config.yaml
n_layer: 12
d_model: 256
n_head: 4
n_kv_head: 2
head_dim: 64
d_mlp: 512
vocab_size: 1291
activation: "swiglu"
norm: "rmsnorm"
norm_place: "pre"
norm_eps: 1e-06
positions: "learned+rope"
rope_base: 10000.0
rope_fraction: 1.0
qk_norm: true
attn_scale: 0.125
bias: "none"
tie_embeddings: false
parallel_block: false
extras: ["capped logits"]
init: "trunc"
init_std_qkv: 0.043
init_std_o: 0.0
init_std_up: 0.043
init_std_down: 0.0
optimizer: "muon_variant"
lr: 0.00895
beta1: 0.95
weight_decay: 0.013
lr_head: 0.00402
warmup_steps: 73
schedule: "wsd"
decay_fraction: 0.742
decay_shape: "linear"
final_lr_fraction: 0.05
batch_tokens: 16384
seq_len: 1024
doc_mask: false
train_tokens: 248400000
steps: 15162
dataset: "wikipedia_en"
Each number is 128 + 32 x the weight over the matrix's rms, rounded and kept within 0 to 255. Layers, rows and columns count from 0. Numbers have three digits each.

# layer 2 MLP up, 512x256, rms 0.187, rows 493-511, columns 128-255
207152146130117146131146091199152135106110118168108126096102175145158138178078129127088109079100121069130102147098132121132069106125093176097093104111131131141079184138095145160154153131133099153098121157156077144129115102142136150069143132147185148137194179084192134133122145115135139091121149109128135134123181124097115130101105126132232128110123107111132170119146148205159079093083
125159177188153148156098114125116145106083105117145125174125164082150102104154103107157136135113136161132175118123094104108149103164125161151098107142132106113116142092124099132116122124116121098134165153113126151205130053125097126102089141138143129103134101103178097105082134152173138167128159021148104105114142132167099086157042138108105168148117075105073104098074162154132136132146
150094147134056139119131129103176125138142096070112151150127165154075106126092188152138097110128158164073129169099141119191139127167126139075128095194131078122107139104087107176114112079173150144160159085126074108111149158110114119172142117123045187144144102180167074081119156069127151160105121123157122117154121084092170113154073123123073122135146144121116141086180160072107149117088
143156120154091119109095128167136120145101072144114183109069096094172170163110103146093176136100217198061116155125093154154131098145174110083138132126127110112074135066131130142171123132151110189130105051068143197154058164149166124085188129178115099051107157098087119103187120133173125150117090167133150129119062155102141167138114108135140167144098086093135125093173182119118113161138
147113105131094111184121173057068159045100118159105173171088124160141105088159126139142107106100184168090143084145136104101129175137106117099122144102162150105093115097115139069152130112138148118071167125109147169146102086092110160133133102093071129078138149114098100110126074105151081132059179092052115077155122139123120072063117139164124138125115083125148137097103151144153153148146
083064131143117163113099090124136131118053099093112163124156075160142126143154120111115103111075125182125166153131143134112104184138104121113150099158066141134101137091088118130077133119148105089151081118156135108094091158127177138102123138074161143083142127183136160142138150137070164170140169152117151080088140189085108089103178167151130152137076143081128119115110107148115079139128
113098135117178163180148096149131105107145160131103089186064126164069124079161056188143187194155151130156117157124156089131154102129163090138102096142122101121128147112087127149128085131082127105140096137140139138096135104169140068111164102161074140163171110157124114145130144124143079161179137129187136136177087118108095186170129117137128148194103145113109180061157137094128116157162
085124168141129141118138095166104159157106117091109144135137140082103109078157132107157127115171117086102181120100146097133135163090078124120112096080130154132109158093171109129195027135100095149137097192136147118085119120103093158147105193133094093111112136156050163124122161185166157137148137124117100112165148153088169119137091122153110086110137100059140145126097162143155143133192
143144157155146110102138156139122136148097111097135127084085177148082085174149181147192089112122121120133124073087088097146143129164139137158115131120121108111108110151114117120142147181108133112109068121138174097137150095122124117140086176168133149100153158166167134160166153158095075117127115125074139120133103156193114122168102155144144064140104161074075122169139138124146105190089
144095128078121046136143175096126125130104123112091194135088213080160097128142112091146081158108126183159130176118118107148051122100107109096138149065177114129211101125159094088118159110136149158137128120098115116127145086123124167124108134130168125157102131141112087137114134068137108155186112134073102119156140086085136126106130155185127134108123132136175091163153119077117144171145
169107126164153086104094115079147128123094102085118129199153072144135110180131114118104176091106066135130143105095169142113139054169118135124072127104151124156133148099111167089139088160116175141115109137169165164138094121110192171049139141116147164121059158110050156182138136087098104065138197112176168111132161113125122142163098126149128110120049119106136152169174153128164113094121
156158071147081140132149119125074067094095099094133128114127158172134119139146189160178110156106101105131155166119185179081139104059105186100144135163173125102129147157107162126116206197154148111133175119092126119202170185149092098185189100112147196130087114169157130056203136163123160131150088141172132078136104076062173068197105105144050118110093107142098170142146148109115113172082
099161067138152123106124100154129140144148155096102109095136159112113141107135055103114119121108152155133150107091076118136155163153113147074091114105114085102067143118135097174167069197167073139100160124122147153158108133072122201147138137139083119178138090123081126108087134072131142108158087135178136114118108140144115106141130126139136131124097129115093096067118149116168111135131
137093105077106071134124105141151159097151161150075115116135132129156067157173134133151199125204096094129196040147154129098133074072116149138105125105158179088157146084169183118090119081060148132112131128139082110102110148102107067169145077179191128171129157113142147119209168146123231088121075199133082143099126083133134153102115155176103086150132114159112123129135059070139078152144
129094120130111131099134070088159105114169134152145095122104076131098047149156128184102151069159124061178128126096042166138100108121138125102192123162082074109154080117137115082094118169111126098153172136174146116134115110129146085143102094177084110137163107139153132122117135101152104150109116103125134169133151142172118140165137098080085101091084126143115171079168199111116106138087
198179103095126116091105102189121067110131201131145093150161125176167113124131113130139144078150068140165102114083085100139129128112198185161167064107148110159141141147103147161160107125078153053122116150166108132153093148130093074116149045172182141126144053170140168119174111096094151112151090139153100151113154118138134127149115091106126126053135127132183176153073147130188151155147
139134076128126126093118152111111102129167128092107105146131113059114158163122132140132129150090109102216114135137132106165075047097159103157085107134068114101104064120119078107111159194164133164104130083061129128097163139143093200121126130143145109173171108132097174124137182153158102080162034142161141121125083149131177137065105125129134080148105188124125098144053133111074109114127
180116111170081121172094072112161111148126152163130150151104147125101135106165095133147153129154134080061113124024117165195140119152135092151144138155125104120090123144105146094179116150106162109143170239140155120146122184094114106135120116128107087150146154201103134104078134112137153109053129148104138116063165033163085147123118156109174165142073132139150133154099143087084159144102
112124166114140170093180107234128180110167148118117114141084041128110152176129118196174184080184094115146132038126144136132176121122128126079128080134167127130111102133158136153109116152177142123110097140141116186126088089151142122092156094105138159158124134157122125137209134126133148117136132085142138109136120128146123142115140143144116110104091114153178134155144161075117142084124
# layer 2 MLP down (transposed), 512x256, rms 0.0874, rows 493-511, columns 128-255
082159147102126170178128131151166146169122156117170148063146158127154115109141184133094104102088188109130109077096091133091132109076131157162123179076145142151134149150101147115089157165139068157104120143161140093113076151131174103115173125102137147134098146137173081148112215123116159143152123126138154163165164120152120097131129057110161147094157130093105130069160143166130097145117
130043172157072141150151097095077131105126092168088116102120153154176127112107131128096104180134180161156135118138176103167135111106126132146091074140076084068121097160105165112146080150119145152144108170077138147124077100191120094151089140110122104185097192117123114076099139061116127121110149105183170117108081148158107128101120175107145100175092106112089151164154118177094152110158
119131092119122163105099135185170128080121115114084125207150127157071158105127111094107088117124150125107142114096112129107057144138147123131193102131145130120112058108154180147129119161140137159165124111138135093130133160101125140045107108120062126156136128127133128132091188103192168134111161118177131122116132112165132092185088130160115102142172102173075172114144146120134126148116
071106124108136093068128148133168153126206136092228089126160119136063185083140151145079074123129065085121103136164173152060119118090136108098058096104084112229196133154109136104121140127124152097097170129130148134104143066118124119179116155125082152166138154151081093110080167129172149152176064140192126147170136139124140095127086090133126195141091127085158098076111132102136123132174
128151151138134116163069159198107161087118123093085116112131112178154168161174091128144090118130094164108128099125152126163185137146108130205140158173194205114075142144093102063185188163110123108066132114119132136068142144100135213109124066150130163143170172073136105158102151113139107119142135164161151093194132080063153119160107186072124159106078133064128148118072132140095153130122
122147126116127098102166084151109145167106155168190097148142126207152115139114103164104122143176154112126144087077089101077164074185084123096096131134167074122139131128118156153149096123118093038118081161132110091140107112127154147112115119150127079176054186124131167097139101085136099133165094171140159118121167118161143123120128117174170072095173103152177162151152143105102128114142
136095147106108113105107137117127135174151119121142096130097092136120091078143158132127128140178148170098122098180161108080171112131136147116144154135096188102201112095159089153120093178067120135156081174136057126154098065176121089141125138126138141098151095150104121161052110097106113122116115129118117155145138173172103152123169137150124064124107182100127193139132147157134109076128
087143107118174100098124149121060089156147096146089088150169117101134153149142185139111180099098148174193143140118079096167119085097144166120170163109115161137051111150114163114105102119129166133150126083094082151154089142096112033118110170148102114158104185155175123110084170096116153156134155113167157117098098147129149122127091103185118212109034144168135138130144126167086132153083
177143122145162091130169163119127111141123158110212132165119109165104090142138175057132107129134166142122134137116147113080121140092132186139114076071116105102169082188064119136145133087150093143168135109161096150200180155104097138126109142176084167107100130106187145141144145109077138139087133124151139152112145116140099174091094116055176084153146098120087133165176144107121128115119
112133159157116133129166117142156077088146099123129074115168087160143162164136171080102106060157140116127129169106153140100164103098045162078139110088051095133092142157101120145126083122092125138160129164084124208150110155182158126135071099104150104183117149127113084161096171095120174108134102148108075100130066103138168144096153137148087084107119168151112089114151123151138137158089
088112146112133149141151089106191145098153123121137154123160113215200116153133100127106092119139159142084165164159153115118174152143128152084132093083090129136149177095106099158123119137145160174127110126094136137162116145101129144128094152149110140131147134146071166090126139111158164120156101092138087148082149076112172092139091139158127165148077145095142146111159093120145107115127
121143150122127118134084117147128100098098096148147131102088097042156101149169118161125093133106135100147117148077126122200132157158130092106115113114070177126141124136120157099104099124128085164163098098110103122119227119118152114114101120163155135117119141177095102145120150083172084106129183161150134171147149184111102073137207096088107088166140112119107176088095115108141134169118
099158100115147162140157046188086091129141104118047089149149186164119063163142117134135047183143112110120109100165147190189125119083151133179111156115201127125101189120149086103115166190076072178163129129135139128109168155148084164159107093113120081149127098148075088155120165102131085140146120143146149139061105131076141184124113089138135110146094181135139089071158109140167080111122
213117152158201127139128150142070123034163170165135137145105170123126081135121092116126123154156154094092166133126056111120138134167101138161116137102106099151107120138147097137129110125158168157168169120084097029183156184139029151164174120109201116172093100168132174115170106091122109135133107138083083178093043143168121140118139133087119150125152158154091167117118116114133133157122
104146141111131132081104162077134168175092166154177155130123089124126155098117130132137120177119138134134126091149113126199062142127122197122099101113161087125152089137131108170157130103063086090131145154152124108167094142139120143140094085128042096199076108095115078124122130119091137158172132098108150121142116127121120125098154108115128140082151151139154076069134152071076113153111
127110169100078129122131182124160093157128096159100151127134170168104160142070160113158130191119124091120118031163201100115162140145060067064140130104136123109151119119134155094095115006158125098127153160132131156079148141099136137061092084049128123141140129139173155056117139110177109130178091074107141163120178134091096119170123146144133160196176132151125132205079091068070165096143
140113133161108121139076179163180153162125162110092081120102123104131157124142092143149146133121126121180147097190121089126087134183128117179093078145143175082118120181143083066094128139119102176168121157120091133116164151114105137100158103098161110058116138162073135122146178164140102105138157175129150137167127121118162127099095128102171072081124110133134148089110169123096122172091
151140156123110148124078089121149127104122116188181162158097183101140078119167141099107189114199156094065089115125105126095129134103122169077145103072152095150094131192108097117129090161135140104164139163170118113079184179077083106086092111119156154176135167175135131155139154115104149160134093160123097150137135114109121120132056107095158146129080157188189151149120139075112172154142
132104160122159137139170105102112128118088195142135084110076142134094116152128112145189166092172141076111131150162160132101128124124144129096186127143116117142120100121091107098125175151113147132142119114146096094146122154109158097135164131125196201195072157133195164115137136140145130106126100162189149105090140130082128160149093123083116105121071153092140139178142138078146117140152
# layer 2 MLP gate, 512x256, rms 0.182, rows 494-511, columns 128-255
156120157142115113124157152134156093080096111080083081127197195117182101139111142110164148104123119163094194073105161115107173165114150094160090124107096102133088111135098105162106099105126159106108193183134177153133102114174137136089129183091137101130070106130139150107061109116114176158158191056140142143152186139105155103154087119106131162142203135114094130071115138161163134112145
122120167151168148108167104086094120130154157082153156147151126156153128111102088133139157086192137141124146142189134122107109168121196124079150148180130112191128106163159121091099083133179117140131154132105146166117138165121116093202117137127151091159145111127152111128136116122175152161070141153086122103122123127124126113118158101183142149109113172091149104155121099092105100087178
091088175063124078138108083121109227037135112103047042168150079102122107175144123114111144118161107118145083124086110103164086128145106172112088156102169162097139124109153101155175061061112107099162170104138137143113129153160153137083154135143110052190121139161192088115149081081153117111087159135077125127096183197110165147123141148125185127133113115139087147167105186113112071090089
108129076077135181070072101177123104158176143135140130129088173152068141121095182136119161085102088099184109115137141120165135148066081074115124118131117097154136131176170100176081097158073124114119100142148113127104142150112120140094123173151127085088169132147096124164166166229150099135181152127169137113105171117132169136136143141083115148128147114152091158108135177108108078150130
113118179124138117142134135100144090129067112097194115066059056196159116156077161091157074124162127149153156111158100082138139110196155121110191152141066129129078139099115214187144154073134160098113115113140168150132082119174187079112108137150142152169123083142073098158181141145111163064124098131083078104090173160139138167113116196133177076183169106103139143135154180142106128121113
098131191147114149175151100110082169199149203139142143139167081108118169108181165133123103130175177126123140176107066128129179131124145133107137072114121129092154150152174114135116108102121147091128155100105082069196167126118116212154173160163137099128155139108115145152152159120173144095139140122088086094140125171116097155187167142108170078111141159171142155154128110123139142065133
092119169187132148099116090139193175107181124073106142142147099083146129066077192098188151116138086158134144151161167121130123159094150124129115146085089145172137097162137107057157104094085134171123122114122138206089133170137117153136109142153155087089146139089082128149175170155142113095158116166121150064149155130130179093159126116106090141127110192130141126122146135156135133129160
109113143165121112134147188128150111136117130091119172130108117061140080139169137122155117115050084078186167125116173141132094118136136165129111148137106093167130093164111113126182167127151104130145126112126107142161215088118162123119096172130170165163142108097163120185186097108074122134110127120071179133142157176142113135140098118168193092139116109138088160170119145093105102111099
145143125158166156101117112032199118078121117132134141122121120141189135151102167138143159154111099100162099146138130120119153110123101140150116106175098094085094182105083117091137158046171118157136141144125128194190131157152139162148112154117126179152090167139103082142130158084075167148153066140100114125070105117117130106086087169095115118100161163136121096108193107151106150150119
074153108161125063171154131109136131132146141149150135135103162147079154169140120137099085195138141137135053130163118084158150133157060054063120100154114150115133085123099134127145153086134102103155149116147079100102153120121145107164193107161148152145181138108126127089101059143085178134103073127084139143146152147110082082188126107111148134145154129123083152144129099126116100130146
171139183159138122111131097167087101186159129137106120097138137083139115174100067104178114129152087117116123124121187135045115170086081103140081100089075143123034103100142116146121204120183163117155108117128163085122104190114129111129114110062086144134134150146103101120135135127142169107121124151101141086137137033162105146148176052152086161082067193168115128106104146187121092054161
154157121110161166136116091115140135180085156131126070110121129157111159121139113116128094163118153175141132141149069084129140147031087164092109146137091134161119158120189129138192157140088078134134116108100132077160233144139085102096117097142126121154129191111128115123078146111114109067165089125101055119146123159129100194089108089185049130129175160133116134164152091073121083158104
113155121106143209164093133134122048133108044081104109101075110145142095166137098189111109069083093138103115125075144141126119066128182155122109094130062122139089196115092125105118186076115090141147132157181161057120128056156138131071122104113129123102135152122118164188103099110171109143057139082141122144149191081117102145079118109087096136177136077127166118138140176105221190125094
164077091097125151106165095090158115180194111169144118107173149115129116138152134219158148086163108124143079118126113110125131184102115143182178116167145107173033126131151199149115145133139128077131139164165117115124127129101107134142133125125129075148126051179114196107094088161170081094097144127113123112097145133118105118175118100139088136148101105095127165112111129124118141125121
092205180105147162120081102120069144133100146138184114135179158130110135133099127117179107167151131052145166113116066051097124132090082068123133079100099157156112119033088097160108086135120176056124070127082144105171059171162113091116138075121128116097154116044124141113097086135114155118158082052102130095148138155088200099160191131099145080068107151189081089147120154114173115162163
159116129174054107150127110146141099097123122158151160131154171146144119125131119133178125123113149152077108144135140126145190143128082160091121144126131137204107143100134222081083082079125102068077055188184174085092156137098191165141104128138131144115126148079138121102143094090111154116139120098141162092104159121123092131130153184141151096116179173159146102124218118097163134208122
155098142146145141117120150172077115135139078136163133175079116137146075052135111135137144172142116150109088106094089182136148127144138155128120120128125118148137140148156099147123111115115161097169154191129153115085145154073101084131126118104180120146120116178139120171154110121162183097142108089128134150139122059083131144117131098093107100101124131200140134126168136085132120139124
127087115143160130139132071154108171122142163103123113121106124098134112173103143132157138097136161111131160076097142080135192120154133183087150139112118161157078122162134091184123176110165117123135130135142126080168142130108187146088117092140142108175123186077127140114172059140162114135169108109109108106110090046072121181152125076131139092129068118161192120161097129125065110134163